config.yaml
n_layer: 9
d_model: 256
n_head: 2
n_kv_head: 2
head_dim: 128
d_mlp: 768
vocab_size: 1024
activation: "tanh_gelu"
norm: "layernorm"
norm_place: "pre"
norm_eps: 1e-05
positions: "learned"
qk_norm: false
attn_scale: 0.0884
bias: "all"
tie_embeddings: true
parallel_block: false
extras: ["capped logits"]
init: "normal"
init_std_qkv: 0.0207
init_std_o: 0.00487
init_std_up: 0.0207
init_std_down: 0.00487
optimizer: "adamw"
lr: 0.00135
beta1: 0.95
beta2: 0.95
weight_decay: 0.2
lr_head: 0.0087
warmup_steps: 457
schedule: "wsd"
decay_fraction: 0.895
decay_shape: "linear"
final_lr_fraction: 0.0
batch_tokens: [32768, 65536, 131072]
seq_len: 384
doc_mask: true
train_tokens: 265000000
steps: 3897
dataset: "wikipedia_en"
Each number is 128 + 24 x the weight over its row's rms, rounded and kept within 0 to 255. Layers, rows and columns count from 0. Numbers have three digits each. The size before them is the row's rms in percent of the matrix's.

# layer 5 MLP down (transposed), 768x256, rms 0.0517, rows 759-767, columns 192-223
096:111172134103146138126105149146104101076111133099166116134119075123152105085122142118100122118143
102:136135145099090106114161134147130150147137111148128172152169150116122142124154139108132150116115
099:133124100159103116159145155159129175128115115123128121141152132128135139133145161125148124128125
099:117092158154125110112133094102121136097170113166127104167152125160175088157129137105182148112101
087:114134151137137170125126115126128172066099140143174126109138166178170148139152119118133163102118
112:150127078153098136088115151138108128106120142131146131072116130168142157099139136119156097143134
099:111139146157150140137158119143103097127138140145109117081099149114141094143163110107163081158127
112:123150112143089149155117073120084109108151136130155091096135153160151117116126160124126117078094
094:141148157121114147135114103133151123085126108073090106121127162124107133155151119133131099155152
# layer 5 MLP up, 768x256, rms 0.0646, rows 760-767, columns 192-223
107:107143128085128096140131122106112065154174103151116118109149168106117124119090126138151128113117
102:131144139117131132096131097145110100170106124168099128077124140123155103111137147133175152154139
109:133117158116125128159126125124116173150082125145129139125108169109142115159104130118112157128175
098:073122146100165098165112153165129115148133139139110160115138070145111118139087131147106119099094
107:152092148140142118173131086154132140110133104109153115093132137105110143143101131141141125144126
105:128127130142150103118137116135123163152087118153146114126091081151128114131138167120069158119159
108:120095129117140124102153150114103121177102146150148196106169077142154114110090123175119134147150
085:149125135138130120178165122156107135157089134109151162134104091112090125118103101168162122093168